Part of a small language model's weights: no biases in attention or MLP.
Each number is 128 + 32 x the weight over its row's rms, rounded and kept within 0 to 255. Layers, rows and columns count from 0. Numbers have three digits each. The size before them is the row's rms in percent of the matrix's.

# layer 6 attention query, 320x320, rms 0.0277, rows 0-63, columns 192-255
048:122127142103112148177097154170096090199134128146136130150120132142115136180197113047192155147126125086094103093110192145127184079148155127120167098104214092144167140163158132140166119107100144
043:061124125145127126125125056104118102127108082132148105138150120099169141130110024098163104179140174154123102185140129110120182210141146181086175101133122119100148155139131132119113128116114169
046:090072127108117099153189111162145185131159099143118109124147117172132108149097126143097139164115148130123155157118142113105179145186085094141113100110087074101145120145143125135136154089214161
054:034157096114115144108140095153143125118124186092108150101121077163144116115126093155138119185179123132205148096121106108126156162173185127063117146142142149112082156134112136154090201126158117
056:101098163167149187099158108184161140118151123161114120182127107191146116127168087153097090163117075120166159139071111082095131161125132105162078109107149107145126157120114096119134092162209112
058:150171117128106157144196084181092190089152154129155106111119147092144140177113149087125178103116099143123131120141147164128119112120165134172093115135200142082184116198093173161185148121107059
057:075115184085158104112184087140137160147131131102116154140198073129091069141141121132114080180108129127067145125127121132157098130176109153063172148158113113127104116129152195153086115093163129
060:152096127148094143134131131101132147110177135136120079067184182140116128064089100155136073150095114166113135111186104172167182118192132132119188190172111112147141120119179148169124153153159139
057:133041117146159120115131134124193134090154142155187114114168116167137159143124158107172131148164121092110128166123143130099089110092142103132126156109091151137147116091147130157020093077159132
063:144137116131172172085139132087176132137164149128073086139107078125122116109161123147088093130100131151116170077111123174174154122150112157117067170141161171114127185132077081083156135106113129
063:088084110118137109151160143102128121120174190124101126124164087131094147111111112111088066131092116135098160114122119149187146082251095126126179166134140113115159107140116093104116206133152086
069:115158092197114107080123135087173124141172112141088134107168110145090094133149082140138114087110142149095139114115161083107171153145115126168137171169079132162079163148095176119124124147161161
067:134074153100221155125103140082143141135129132110055145160113109148104097142115138101132046195087132160140162129156070143184150085195082120136179158146175139065223190067142105092134108078131122
083:098063112118173162128126171147140175117142091078182143111168136145076139139169169091172109093126110143240185115155175167098121127140096162059111100153159129130107119111132173146158172175179169
078:159072104060143121114129115151126114081133149073136142159149057146153098152085148128131131205147115079105107152099080109160119114217104084118163149150113054109134150132148136169085086084147091
099:148097127098114129127133121164172123087138093090087148082127168165041103083098077165115097186133129185114162118162080120134211148185117147136122158182181092112164149154119100127140090127125122
081:088094113083197173205157174107154152144105124134055148182166113167145157209100167098169140154109103140115110091080088078128118087119093146122159110137129095109179168109130118064146086059137150
121:181120128139105097147117165142107151092163164070134124137101055089145106180021066135097113158123106097085099242153092089134121134147091114137106100099103175113155175116074136097184081162124117
118:105135115121153097125145184122167115091110149185073157123077121180119094116111182133166123123093132141090128160160145125120150106111169105122114138112118094143152105159102154130102099154140113
129:087078138116125133105148132114087154171113175151122057172091101129153088057117139137149212090083135070125127076076133138129057097135125134169129115094130131118154084102129144118108107167118081
127:076056141117146089155177153111137088112113139181062090184150130134154095149109077068140130127117120134133096115133132110077137144145111134177127191132133135152118145084160119154092169124093149
128:097155098130067154137124140143158079150140140177162132161095087123113078118157166057099139146115112157107107141149159127100091156158127097080105236119114168076119123169112167119123122090126132
130:193117112160110154122177114130111140107094151163172130097119122169123190108089083139152136109163121194103152134150134116121137085119055150146108133108098191161083160154137103081165095082098165
125:121118104084113132159094155176118140172072115141181127155159071153150125083110088118121128125144117133141192050119065106125125123086131124130139138114112169074123141121134192098090110114139168
131:143084111166171082164158173081113088172139102136114118125151168158129200106151122137165077088116187146106107145105166123105135116109111181138148117177135051143162185151107157140168140085137169
131:118090101146061187116165126155127142119141096182153169094088140229138208113100068137150175155096091104182139101132091115099131164114085149093063194103137078155142113138123142095140158184095173
137:109153135169118116167164168146171121097197133141172111169079126128095115037121095118154127143137118120119152166120098111154143117141127133126136107096184139117093127149133139120128095159119120
118:174122115100130147167129130093176112136127115072097114101175147057110114124127138106092158132143063139148189097089132160079125169169107122160095111166133099143087145184079164145152164186146127
135:110159174125137141164105136139143113109106088148098126120125099120148152226138217125176115164156089122107172071151125167165145103132176205197205137188065178108091173125157120143178121122114162
131:095104090132207101160114054090152149142141177115158187059164089082113097141127137087186174152150159124109090127076144126140178105109108132082164112088115119153133124116146113160212151174110165
131:116173122128083152086098097172122169047157114142139134190162103169070037139133163126142120126126128167157083121165145156120099119116161125154116157105126106155142072124096145154177110114106114
134:108077072113168106155136139156147111084045147120190163124115131126120128120120190071071155123073140149193136131148074162100140136101111068102133163152141182121128139073106137119202149093122092
045:146159140111111144122093142117123151219113126147156071147110148093148188107087078136183167111090124128142120128157102134160161073131124128121075108124095113110141132131090115103121128168101111
046:129107191118157189149171102143167137143135142092123083105149101175124102161133104155155129125116090131111151132082118122102129140168165174136047125075151110121106164113107077090148053138150101
057:131159133101119124103158100154198153084151211114112108134092108167104167098095136195098107173147128148116128152097109057111144170147131121120092130149128138116034114104156106113112140142166148
053:123156158141088105149137144141112186112117124168147118103129172081146126173100150100153243067114121127072114123172148130124171050073112133097130072127130187124165077156086212130123100212058109
051:143157115053114189137128050165128116139149144137097130099155155147113127138121117126152108114069160129183192122150126051140175154145136137117105149079190152161104152151106123186144123162173114
060:087085134171184099156150094109142159108124153101214107168221145138113090137129138092167124135092144134081115105156096127148114079134135128107150141112140150115161109116130195186053133092129092
057:075101110107133135099135093131162123151139105153074123188180032173130100071151096145117090080092141180103143143131126072120173140146113155123107136173113092116159201078110080092164154158164144
052:150132076113128104154148142137071124122126163133159149155113166125117165137154119125158098107159137118094138122136136125125186159150096113097062093170099139169110145158129169085153136171164111
063:100083098164141144136118183110170125122157143184070137108121134154104085111118139094125075144105110146143190137146131093141143117204092100124153163141103143136131205107144154125092160099133142
065:148190110081141131137124099140117070120046127116155121144044191112205129123183141146132195138167142141143081123132161097122105107074137148122100089096139111112113121118055125139174107130108139
072:127164124109110136093108117077128094101135154116105130148177109126108090122114119160108068165112139152086118142129125118148177126186086165136110198182099139143106175085111100100170152136153170
075:148158148125157159145134082163142160170077110150075156161050163119150127148154116162161158149129111147091100122116099108113121077042178146149075089071147162055162175126115093109136061105069131
068:152156092120106125127088167141135132117118087122150204089125157168115130072105096164135137167138136151156110087162128158095168199122155165062152094131146121168166142101091130131213132103120193
085:084114143137114103067165104106137114156108103146123160102140114156111083076075133149133109173111127104101082101118151140146111145162128170136162173138130106188099125102135150112108161097151176
092:148111144179100091062059166095120109163156129116163156129179134134112088157161121092103109077091127110090172076114143172170181210150144126155144091145103151172097098132139106132109151135172141
098:085151120164078157117122213182099133189137107150143191089188157107097106118146185122174125108120100132122173078069142165081092108109137199115138087119132165173098105106124158119174127161150179
128:128095147123135194106095157071128152138137143116105197143160144134116092137143094108146138156101163166134135068123125161057172159132133128068146069121153193079184151127133177126149117072148185
126:101135150090153179180135116120122125122102082169093133144175093151133176121191170145118102116087125093175121116185138116126148105146123044193083062086181082200128107164166111177138143140153125
123:123111140165135124135131164141105143132141162133134159110055073111104122093165076109079076124085137147102173144191183076095067176145138137120104181121118138076118162103178119144148127121087114
126:103133116129122171104088148136101142158094111139142118100109118145103097115163146192145126153081082124132142151142135122118150150147167108080139085119152121184181111159118125174113165153094109
126:151141100135130154090093068183110127173118103110117191093155076099129105077136144151124078125125142160172105056101116197072122074198084120082153130165161120140150160121174119132082068177091126
132:170102123143170137147169163147102118152137122126181177131214108116081126106172162185154096138079149203107103151117092132191089142144144135117148116113178119150165112143097152136126111153111172
127:144153130115140165145123130148114120105130094113135169135098135136142107096139106170117138125115098115115185151135090067104083173156102125176132136131126173189144170071133113152159179078159121
131:118141129092176112117125119118108090093098102170120160092195086078075120079153088141140157151123187080109134121064151101134109127100113116177161112136113105142167122124150191127144160135129072
126:142089144130143076085121138116142148129144096102138141128141151132093128151099200192090151111135152121089126142174131119158103157095152112171148150067168081179179042094136133164150068126094160
125:123159059185125109131157099127165113142110147159113154140092120212124123085162160167121130153146018083144149130129102132144187079125161188155103080180127139159169183130173096147146103138151152
122:075173116147098061106126095147122130164080116151124128133132165114185165141167072120110158117165122129083107078184177141152156144140136163168186090162164160109122086070097082133131104093183127
127:136144118180138130135184095098187093055110114122047132170094091130077129090138131093093158100151104091117090112144097122095155092143166107127107121134088158106081156146100065132080130148139157
136:131136102159119163099125079079083109092132074084045096135108163136099093125149140131121144137113137090094137091085158140118126131159122128074084095151086123129159102146106077160122152142063132
126:099160168172085172137212124145167152195060109174146135122070155143117091127148143143108110117066172136129137107160125105119136092095166197125105136158170117217172144065084078131111094120159157
132:153089109107095151155153111125093131159099132117087141187084212158100085134142105179165168097146124139117167066106144134118063109106204162105067159120113165141130121158212111153163180118135159
125:084113148127061200117147166146117145058138112128124118191136119150159118128179161150088181129135202161158075117071085113105105068096127200154120122125149089146144161166077112132124170156147140
# layer 6 attention key, 320x320, rms 0.0277, rows 0-63, columns 192-255
045:062140162116158094094044159179119126074100112122083120157170156161099169136068114127098094117065088173114134114148099118103128135178127140144143099184064106090099163110108131130081147145067104
047:200138162153144160156135122114176091132131136150077130123127183153086160161126102061188121089109141117131133163118161143090083064101102082115163099107192145110170113139097167093125154165134123
047:066139049161142134128133130110127141049129130136093104170112146153110114131143083131166097135079109143122138075134131165162135088121158089053164106086132092165110122176132112094076143135102135
051:169098184123162127088103151106167088139121162119127088113141071108167166096116188100098140123106108141095171160082110140132094214115145143203114131120063157163108107118140119094135078173107078
049:155141098067103085109102141091121137173168130106110079113159098100114145152132162143074098070136115165123096114162102131138137150124138150158153141133105117111102082055066067153171188169150150
055:073092160123158087170104194162160147140130094189131103136097146165116143142186162156127167117149160097155179183140122117127117111136095074074085110176088114112134111109159142141131069162148150
058:121140118150166180152139156157128082126153149180108157125120123092146132152113124163131084123125129088178108139139145199160080080120097134116139151109124063167136109138102160179062161141118130
052:112095100117155147111149072153113097118175176190066162148167122121144132146169140080137189115137085163095142149151143135170053116170144134087148139130143129151179147137123114152107103111157100
055:116164164114072141131099113078075180197134138088137112154102100070151125120106139157092118169111123167163048064105143120169131183171104157180174090127091108160080137121104114152132116158066116
052:140119097090116131174088145210112106117117079187139142140150134151111134156124166117111161104149203122078116146072128128143132143124106112105129118112106134092133117138139149162179146132132081
056:121122120131117092138125090122136192158103163145130066115139138073167111065105135083149125134148092105126129136137096123163140089121150107199103149136108136146155120126113146198089118156105090
060:140065163107109093178114095144139124156191144157149067113154200083158091157187204114135148051155124120071131165150069159206110146158100082135171118159088103146154135119169098154188125104090099
074:137142071103164108168132069113177163141086140133137113168135124128201144102103102084083114157170106148141113140113144113104115071169136151131109161112139113155113098140148157161091143124170071
073:185045136083083103146091153075125209122104116113157087087067132083104109206118095070114128150151114081115164125066095107137126125153140141140130115126141131091141062115131178149134102139119142
100:117093119122147159126151127103179204150056074125097183133157121121158129124105137120121166205058165141159122139167151121098084054103080161152083150143146195147149136157156140099050149143154105
104:183134040118061091158109005089155127136151146162076158161108102098179158137101149129109189068163140126126079105169132144118138096141045138112084123140110135162156075179124144128147123092126088
127:093100122097124169115168077203154122158148176172086071142084105128158132117108094155147114092118121101205099152085167144168134101154159097152148194148129106086082117109105089151146126158134167
132:164147123172132094148052109148114138121094137091127168092132144044113108092120104127132118192102092140125129135130112066134141139087192089155127129109139127096149147079114116129124110128172138
129:148108136195115140064176109142151150111142113131153135126126124134135227136083162167172148111108104135117159159124078082155176049120196121130108127158094151160121161135087086162166116131128142
129:143153146110138117120105184130162165116156117114069125172075110130157064075161103151130143148117153107125118102088069120074082141110151175195133110120061144138120130068189158114210134122211116
125:081091107157097132136116192074117156096145133100087134152084179159111098135107093120172121163147169097151167136169133142106093120150157076153132132119119094178077119172091153115149169089117137
131:083166052104086121167150126131188071154175121138135128128175136129116138091161113145072106188169119082080095163154178084107126148146143111124127118124108123124135115123145173102117153114108163
131:125108083073123135152106147172170111165115147183177147116188085060152107124124171093117100156169136201144174116138126141141101107041093155179100099071175184136146074111139159117179127105108137
133:120092168210089114205139141116108164081194119094095138135133128137145178091179116082125174180176104173107184106144135162126122150167150147141121105115142128142138189109106171143128119110093113
131:121072147105149130104186180156129135155123144110080115116106104159158125158140156137076123159125118158120186098102188112173204098110139166140189126107087094129153157097109094123076148156161194
129:157092022124107065166139201159136121158092153139109126150127114079114157133133117109151166170144162162151142132139114172146143137145188135107073088157143100160109095095151198171146061124161187
137:158111117128092102149095154098124161159105123083130194111083089174064087122155133169154168112108132141198150124079080135090092122122094121128134069142108081124110154179138129066172135138199131
127:129149139082193155182106159147165102138127142124130122089098132142099110175115093187109175085115062146122112133155072191156119097135084116103137174118128090141083135121066168113082160155080075
136:148141127093140115135113066160121102146094124133174169091046186143103103151105108142170116166160056106097112092116118106191139188071152138078190096092111135132087177142078196117152143163105143
134:127163127176148084126123101122098133066121153082074160124140129119107102150149159171127134156142166128093112117081137146097123120119165084108192126070100170151149117089116126146180097114143133
136:093186155116177110160104113102111109188141095151158128143177106107133061085138039111131137134128135110140144204126125059112109070152111173139135136143131169129118086120132124099156124160099197
132:069112079157117098111142134109156139125142153155148102121126110098128103167146101112134129130060084120112125116112077196163137129144166145088132139161138133093134101106105080124174143159115145
043:171161066145099142130124117102045144085105101146140129154157115091109076177122087118121121109110140138183132116138134127095088165129091093133172131123180129166118144123137129152142169120164135
043:084139074074143125058126169104150143099132103104191155174130117121164141115109100160062115066132146149145115148137107191131113121106138211116155189122137148145093191171080178134139189143147138
050:041104077098133160068130206126109124142113131138129069151143090148164129102155134081147140145121098186082141065114079100165146165109171149137107123059078160153173171116134144176117108144119114
046:160059111148143145113139120182137046128134133153054112135126106112133150143146042141157092143138120103189109151080122118084128157144124137171079137142166095176183144109155068092110106032149162
047:161059187130161112130155183093156096116106091146136024118138126126144146179106211137094125164100089136102107170149068143075088137105094110147065098139093135113148147131127115171119095115123143
047:186118083130129148105081161126147184086142092161126100139118141150126141144101109164159091057144128124158120152145215103121117152157140074161149113141164073094137134184146160109153126174110169
049:120142122066167120117114200144099157130080128122077145138121109075099175121097118150132163118155100159133119107085146110119103165132143193148138100091097132132130103125179164170051157132110091
054:096084160111117145113136117102127149160183142171150177122039176139084075132176150160130214123181188149147148151119098201179125112131123140152131107080104127120111087154078114083094156145209103
055:125152144102156134122125158149124114151085141082113111117174089141142121160110189103096113136094177109148140149092125126125083174148097176129097163121118113128163110101160118170156142127089116
060:163096077133110138119128090186130100132124076123139158145125116144093152111085113175149143096127135096107101166139149145084166129060143165083084118120197165119132138186104137081172095114117149
063:083082151091162151098075159104109107134120178089134134131142107147156118098129165056060214180196163132165131132081121105125087189163108151140135128108099125150188091090150101125129127100167110
066:096183114140116076098104177152126100087138118129140127109117157156107121116147169142148144076163156116098134115114129152123174150068118122125067100120092192150158163167130113090141118071098148
069:122068176112123147166094166158141158126179132141176179143141209145100106112182156092118128160161162176072161164144120109111121135184082132123114108112116143149184143131131142095113143088170027
076:163139156085198169077178162152139172104097171085154060090161145073152150149156136069145133126138142141178135137102162098168124135081139148101098113143113128096125151102172102204133128155152097
080:106163084119169168126166064103135130082131138126106156148153096117103121166097092181118127133085058138154068134116103078141116072205134148098168148151143092128076115109163122140071140119112091
102:105044096114120139179083143177162154172133138136100210128177171129140058073114121129090143171160154189109151120144151165096154115157074166154105153058111166185138111161107135137108099111124058
104:123138036133192130116131156113136167091114057122198120140125208141144161125139142120092125234128104120106153141116071090131094092151147141132135094125149079143093128128134149101087119105122185
122:140090123172148145157119204130102097180127092135166144129076126102177094153108113081168102144133112134120050143096118113109147160134162140166108134158169129194160159060170093149120103139079120
125:146154115145162095103105147058106126100137148114108181115091145122067037141127079138170114145116146169112149131089138101100087106152196176083138144132107055185141170105178112157155162101140086
131:111122117233059191153095180145076113115079101102199158169170158109120142189072139210092127105079091198147143167145137105116143164175108115147081133176171139090132131120151082116118150148145149
130:074143159096168128108125061108165172075124150130135119136135092157158108144129122138119082173137127153127065129118146074099124137152146117076121123126088138097145093153129153084128120169138095
131:165092108110085110161136133108118142124077110163143156148111158129102150158070188101100137112150132154065069130110153109109129146069131141095119107207124182191114104130082129184051112139148139
134:143168102153164139137139098097179110169088191136120180131088119147184073119129094166121089137104149112127139067154148127136161084127075128151112137122178140106121127109127115143161096083185169
135:077087171104106131134139107148135168088123129181130181126182117143088125140172063106158141062122026130155196171119171122150171136111071099101105118130109155151077096142150128177121098120164113
133:175107136102142127128147110071090093104117149037105144156121088157073171189112106122173101115145131047118059137158081185153112158077147118132180104139210178171144137202156119142112033106108109
128:123106097151124146081152109142126123164093145128140122123130144095111086119151067135129103049120126155075125120133123137109145090134146131148121159109149118085134163101106131120146111137137159
126:122145105170128165147102111113126152181148121138093145126138123091165112130168085186044180098198080153080092127107090176116123128075126112102125160084144075141081109041101085086159120132097091
133:099076154131116153150107064116097129139143138063031155122124147177147112122144089105114182117147086062148173097148176159130129139139174147136152103212115128183124109144155135068132162147105174
137:103131161143106138141065160105113124105120059107158162147101078156130134131125097075147121164114164073110150137150105191153126100167145097202142118131137142123091091114130104195100111150108074
127:108143178116140168172170139122099141169141167136127116140116151161180148112138124121075127124099066081088158134110141083118118160113158038149089190093142103134134161155122049094115119193128169
132:148113062115124097137118093134130166196162170073167156164104140156093175160128091068135115144097087127145097096098132191149162031136190138152130147130104109133129139155150158113134157079146148
129:116078164098166077104123128073127093176168130135138099177071110117104103089130129095110189157127194106075125134145124142153177137180090176134078173168105162122138154122105102126115255167126147
# layer 6 attention value, 320x320, rms 0.0277, rows 0-42, columns 192-255
136:073190103094079139144114152064134142155160179110145130141105120178130069136087139073119135119165163104168164079114089135155148142149128169087153109110118153128133130139154017151138129110130120
140:119124089169198097121150107131127137143161123158098138086110088131131136200124080082118111112106074132125157203136083144069149127153132168092104148159082153163137165075125126181088154096081202
137:155150172132140188163157088178171091147126081078163070115157164118157129104085180130157076125108115144180118079119099134086159148202116123155132137121199125143117139112166115106126138103164104
131:142128133104166117122149146123151142106099121070143103066107086113104157086153081121155176118127130140133108087142157177144172106141128102093102161069101164075092134106135127130105102078160109
139:111081163130164113071158167138131047161147086157172139153149162136137064118137165157102110140091091192171088079116091123118175089115145120127094153121111088157112132153129132175116094106163154
135:123103164079080092145173132133174093143129090126133099182092153120121090168125101135151095162134129141123192140077177170135116164098154130161095106145119124146205101131091182200094148127109167
146:140125146095141064131128113167123131208097061159107095159105077209164106151086152117088152129153146134114175121122138132110125138123109087148125094103173111154088113117183170120142150113131126
139:094076143194132149183107087109154101133104103094085126051145127160064161155125187157118141154069153111138149157157212098097139124134093124065110144129124122093092118077101072172167164082129177
140:160085145149124120159119100097118096073129152174134024147119081099148100111066087060167077174077099143181117138140154120096117120139192078104092119181085083140108166159120091149184117171154043
140:133083136108113162119176104139104120150157143152169109140142133126074160097106107154126100084113101138131077064209096098092159136127151112139079158079139088101115142149115131205126177091132163
134:132099132110146108081157145123199108186142124101140101124106129118123132160082098150113106138138078091098113112108107147089193134119086112125123184154135180127081156105101110140120147038108101
141:143171117124110158131105130137140052148116156118114055152116154075148132207115108155114144103098116105132196133107097191131108105147143132136076131197152130084120143143101130096112072172139094
132:149127126149137125101115188171107085167123105189092168086152180183167101132125077141155129170129123108118191221134061153146100122117078113088144137166168128076121091079117091179094165109110103
137:076139132059143094129132115116117092135122086115117114165097126053105137106130139134119103130124161159163120145133118116120211111182108119153107149123108112170143145135114125078042182094080158
143:166150087129168180074105159105119134136158078126116148169130134108116084123209169155132146137105127111172144098086151110128159151155131142093115140120187050131125029085172138168120138077093120
141:140157151121155207123097109106136113069074111082099111159142165185145162159136129096168140109127160134150099161095083164094089091104116062129150089105101134112149095111068169113171128112101140
132:148187118147129109113157159155133095175211160130126105156112149177117179112119175111098107132137089150071164147076203168107159122121144076164094118136162105107140118082173117084183124111125143
132:140173138133172140087113057159149163164080103152123089137109124133115082099139155212083151106154105056138116078126121152085101171087090190137074112087095168125167136184065159122056135098103141
130:092095175089121120118122143136091049139134120132145127143132119108081143134121160126094128171169157142123157116172053125122085171142086151109099177088153087105131173133120077102182206034141143
142:100112138169118102171118113109167083112156131104125093142152135134116120108112124126067151099130136157102176109135137164146156100059170098168158116082099145146197096117133113127142104136062118
134:158140066153128128159131111179152124079155139113160164155140109157127132157162100108085118090144123100152124123135152123121108111146049132175085091131153140102168117117116126198116101130123106
144:184172074113159048158154114078173130126136125138151141104159216102193075162115129071115136155152124110092123057098131107082146075127229151162146104122146121073097117120071081134119129143166141
136:092117129155113091128151102113092154135114174103141103103112110202144149053108105112083145072177197125161152158159104094129117102150139101115153147053147116107112118133111186101115123115061029
135:077168075099128190128107168119117146137136128184138139123091137123129179136165120143137149150100084128142103164137161165084088124117146136117139218132100173122153191139157117109078044139126125
139:146166160134096150116137129135116175119150134134121145084092144141152133139140106124137076096126152172110076078127145119120117139140155153147185150084183166146117073106123147146135124084157173
135:156124122143139102136129065163132121134172166118161132034067151175152112100136106104156099144058165127121148092131074119153086143093116099158066136106113141140112123149113123162136170167125062
133:121115180114043077086076118128133164085144102138127120084112092081129120119110066110149173111071143156110119131079083103120162141123157147147116091123144198183167111128095133134102140087048119
137:132140099163157112131134132082172161120162117147148071124102194164102191132107104092139095139142118124085115114103143069087165162138100155081178187132112133103198138084112076107071157115142096
138:113120088143182127079128086104158092167082094123086124121141116091147145099134087126132138133166149109163139144086122120178117046106122138148178152111110076193177186133138152101108073114145114
133:133110105150111142150184155074098168152180086137060107130101114159107147130121124124160147116154131144154091157157156138134169118130143153092106148111111170178046096162106095191126144132161091
136:131067160092142103073128131104040093105136138141105169102065120198151121114084143130136109127159131211158110116180179110156117092136143150175110147132174092135173144129077119091166089134150112
137:119099129148177063148119138068084083103157096139162126148138157160109119067110105146086121114141142136134092113083104161148109065179103129119118153162115142132132094125076100148205086137106098
132:184107144151186078122144127173113102194124194154157099158085099093161129137107118160092099102168092097224165084124143146138091132127143107112124188144141111140138119143140101089101139152069123
137:154103096174104148113118152116115087122117121124211129150138125144135123146099133069116123096140100155117148098109191097096115106123087168146156129067134122132073128097112185094137100171140104
134:113110155145144168161165151079133134070111155097082146120098080073078124097151167128126180188122106156139111056106119115158143091095162109173134142155137152101110119093117154124088143087044092
139:165101137174088106140163088100143126170140103135137115201128094144133106101143103170104143103164159139134104085141175116168120108180175100127168103141132148104115129166180169108133132123175097
138:142147175068072113121097143139134062187091114099098040167153109164113121130157099103165084115132100188109099129086132109079114130121126112091144088171133188113181101123099119129174180109132140
138:126122138178135150101124159158123120165168133076162135146133161155143104134106108162134147093174116084081113183140112139135163108150151167144093145090037144111082125081201175147172109138159122
137:129145105096067124093148156109140128124190112107115145162079102091144087133101102152101139155103104174068108181128079141098100109120155134153137093165103140118129148053138122132114077060118086
138:126188132176147089159108125167148143108141123110110079162144122128078110165133138111082091056151095084121154109105096157135146098090134123094113164135103094163154107093123164165110114116115164
130:090158155128097173136106106123176128153169132116179141144147137124148107162083139096093164061137136166139136139123108149076079127086134109136108150129133062094134117165113183073113123095082150
138:153119188173126146100078130119095110101124064150140119091142171139083112148083076102063186145152114153106114106075191156137108057142145100133166149137082167124079021116088109091085128120147137
136:173148182093108155158131131106140067165128113092103100086135101167131132109211142144137244117124110173116150134228060081128154161112181140147113118152088155149134067144072130111095130134127117
# layer 6 attention output (transposed), 320x320, rms 0.0343, rows 0-42, columns 192-255
136:120169106108100124128130130144116139104167136117090132097143110178154124099141091101188104125187151085203172106136127131164117166139103189063182119126079159135142121099130062141150157083146123
138:172137078155182102043166097123128104133191121144105131108105152110138107157148110094109064152127113121122137163151129147133165137129123119082158189131142166183159160083092141107117149072090141
135:134112147064126186123128126126148012222149100082144043120152132099103106123150119137160111106117098141098165096113093144102136131154095120140140121125171113130190173136131106088090090059152061
132:146113181088169129137157127110130173195117123112095092125131123101095157127141091164091104093137134222116124115142131139141143108109108096062113140088098138120104174152135118097090096097115129
139:087121179092112091131170140091136073086191132179199103161184161137121077160128113174108076146155099152162088115125093169138157097116124097141114170129138095140138128138140151195110143117188111
132:076129143091089112136171082168143098136126097089128154184060164123121139207143080086128084175136102113121157074048138122087113159104111145172119061162101129117155123135125130167119141152140108
147:107114146101184122152148121158100179148140105114129097165098091167089107177090122120134099132149116146175171192139119117107096171149103073132115037126168128185099148117196117097094175175133067
140:156050046182084176168060103130133142138162059144067118073152153124082119104165135085137167142084109123114116145141147121109150095094099087097105179097124109149147119094150112156116163125170178
139:144077101181072112163154081127117077157117117165120000124140165127192112155169080122143048196092086161215099103129165118143121128123140078094088078132129146125117130158107117091199097169122098
139:120123076088114158123170132057056126142161164144214109148155152134136146103131078132100091110137076114130092065176144124168107151141126120097141103077123100098123135139124129190155197058154165
131:142089124115188083185163138193175085145119097124171116127126144185184147203152088149138161135134091103114101104112171163091151107164129086165128189157148158178099168093104101114117132114133101
140:126149122157070106120137125130106103120139158119095071143094174121131128172114144185150124108128108086131177129101062158138129168063097142093138178215164173117127099139127128063137091168177044
131:142068138141125113105154127143084101127079104172123203098176167161141076118118096143169137216128120133065106167023081103130119113138117136130179116191143128150089062126131058169109175101106106
136:135119090071112104091118115116158095187148109093112130215119111066129130076138123132092150097154121104156145076129104122139196115124087119130155105147159155149166138174145093115102159106104137
143:106136157121172159064144156154149114151112065072076108081156166137165103137086173137117152184106119079176134115116151136107133172170114118156098175121152101134092050135135119118125144063115093
143:163101177092112139167100090107129113111072145107108099145165186137189183169135139121127186112089128138155160182113112132057069078148110127117073133072079071133114120115085124122151099076111174
133:161139115138153131132155155116157093106172162181155106154131183148115147093150135081165143153101084116118213149122093159120149090113129067126111146120173091127136110110180203101134156077061136
132:167153105118163110106089043182131143137120149130149117099117154095139139113124156158113124138102063070159115150124071154125097187127082226119082093098092149159222147169082150142084195112115181
131:167101128149116093125096121123134077133165091179142140140165119155125081134139193150104114132174140130152087136160077083129127131169146189174110155137138098135064174157142051138173127096144139
141:106120127163146110169150150093172032125159171122127091131079080187108096099092149096108109106148146140129107094090153148130117106146129090164124113074102092140107176126097128101122145134057204
129:088175142094114132150136118188124111138147119116154125151135183151088113147149115095109159098142108043140110141144113093147128098146089168152127130112157118068162112109111121168100135150114134
144:138161119109152095143150136107162212109180104085115162130161210113145065178127133125121122106145135153074129061153124084066106129117168102167118107114164126081125086142075090119108128133130137
136:128086146123100140187133144129091192107156125144121095100132106162133149094090116098124143082110151109150132119154112121175123077168130089128132141117122161152102153128060163102128134119125050
134:120159155107139147154105079152102131123097123204130130126096155113122160125105077134129179150132120086121101122172134132091071120099117125142164198091109164120090157165178132110071104139072128
137:168174173133150126186128140137105146106094064130133150103081119149106140140158113125078096137184120184137090128144119139079165103129139084130125124031191117125090105100109141143073154140099163
134:145079123134127093126130094113093147116187136106137159065114139157137129139146097099138142116064155089093113101112092197132071144151106095135129120108133132181104107161139080162152161120150104
134:067084192131087056111110181129117164124150106140156079071139086189129087142158096116108144132112154179113064114079117083141112150126113182078058105135111138148116120163136144108130108142038109
137:168189127120127103153148155097146160105122152151150075127138216135146111159190155154127135134102169161077188071090165106124143144134133101099192167143123093077141134126091081082120159125143136
141:105079128098190080100140089110114139151080105091131133140143116141104141107124091128154151120179139135152129136093140065140136072092115091111143159098119114153092149122085142074131081133084063
134:085104121118159125146152142089130191129177058108102158130106179100115131136138104141134166135154130150137095118076141137143078129130122092117119138125130156179081142119146134161104177047168132
138:111041138112107111091174111143101071133134173161133129149056100127164107082150153069135139123131102145153103132152133155134079048157159096121163132146189188130127125098053152110173062181176056
138:142093133070157111149140118097132164124169116072145139158133177156116119058119111108084134114165132155167150159136139136125080064154099165128133133161073116148134075128111086161168087172078139
130:171148120111166076121148105144153079103154183160133114169105116113135098137096100130119119123154106148155143128096127151160103071107147122093122155114099162164127088111104113123130193126126094
135:169135158117126120090119146068146112082141086075153164154114088116143104140124124092120145135147083137151198106047137083110145141184107148177207127064136152161070089068121135121182093192175121
133:101085148135125171166116098083121122098099121116069152190099150084092123073148133149101143180138125142118113075122105126135127076111140171134108096119101189121077123084112152132076110107069121
136:130141211104125051099130124130146110162095068101119088166111077173159117085122112122119119103131159178108150119152139132129100105146189112149150134109109103089118111197184137137116117106216090
134:137144160135116182153106118159135118131119101124073067128064122088176118157123153130191130114124109195057093089123083128080060082159096121087119108116191128139137124162095134171134133139136152
138:121145134193157156132138210151088110171184106112144141106121164158139115129117071166117108153126108130115068163189096171111169137130129151166141087105084137045089123142128133153165112159118137
137:119123074120077123063129160105190132104164097033096138147079102090146061126136068127107139126148118127130108170163081128099094112098164087146129123144142104081161145128118142124065052037082113
134:131170147170121085146110112139140183140139150114116122164119071163102095129119155127063090117123067133089128130081073133122137137126094073146116121082042078145152121120149188134091125148104133
129:075124104105143139122090105097186133119150175127128183134141173119167106120175131037112190092156160152161095146174122126101138167046141165215090120125134092144165097147097133055109141100094116
137:197131221153127100075078129100119120107122066119133132090108147102108131163112130110093077121120139151105164154118201144108110064132135100175166101145085171116144059079064122074096115086140124
137:148111143073125169157069135082144114075134109106114095116159096185139084121142116091146161103133161134082128142175102135150169130104131121114190107153175172133124073139088169117126148146133081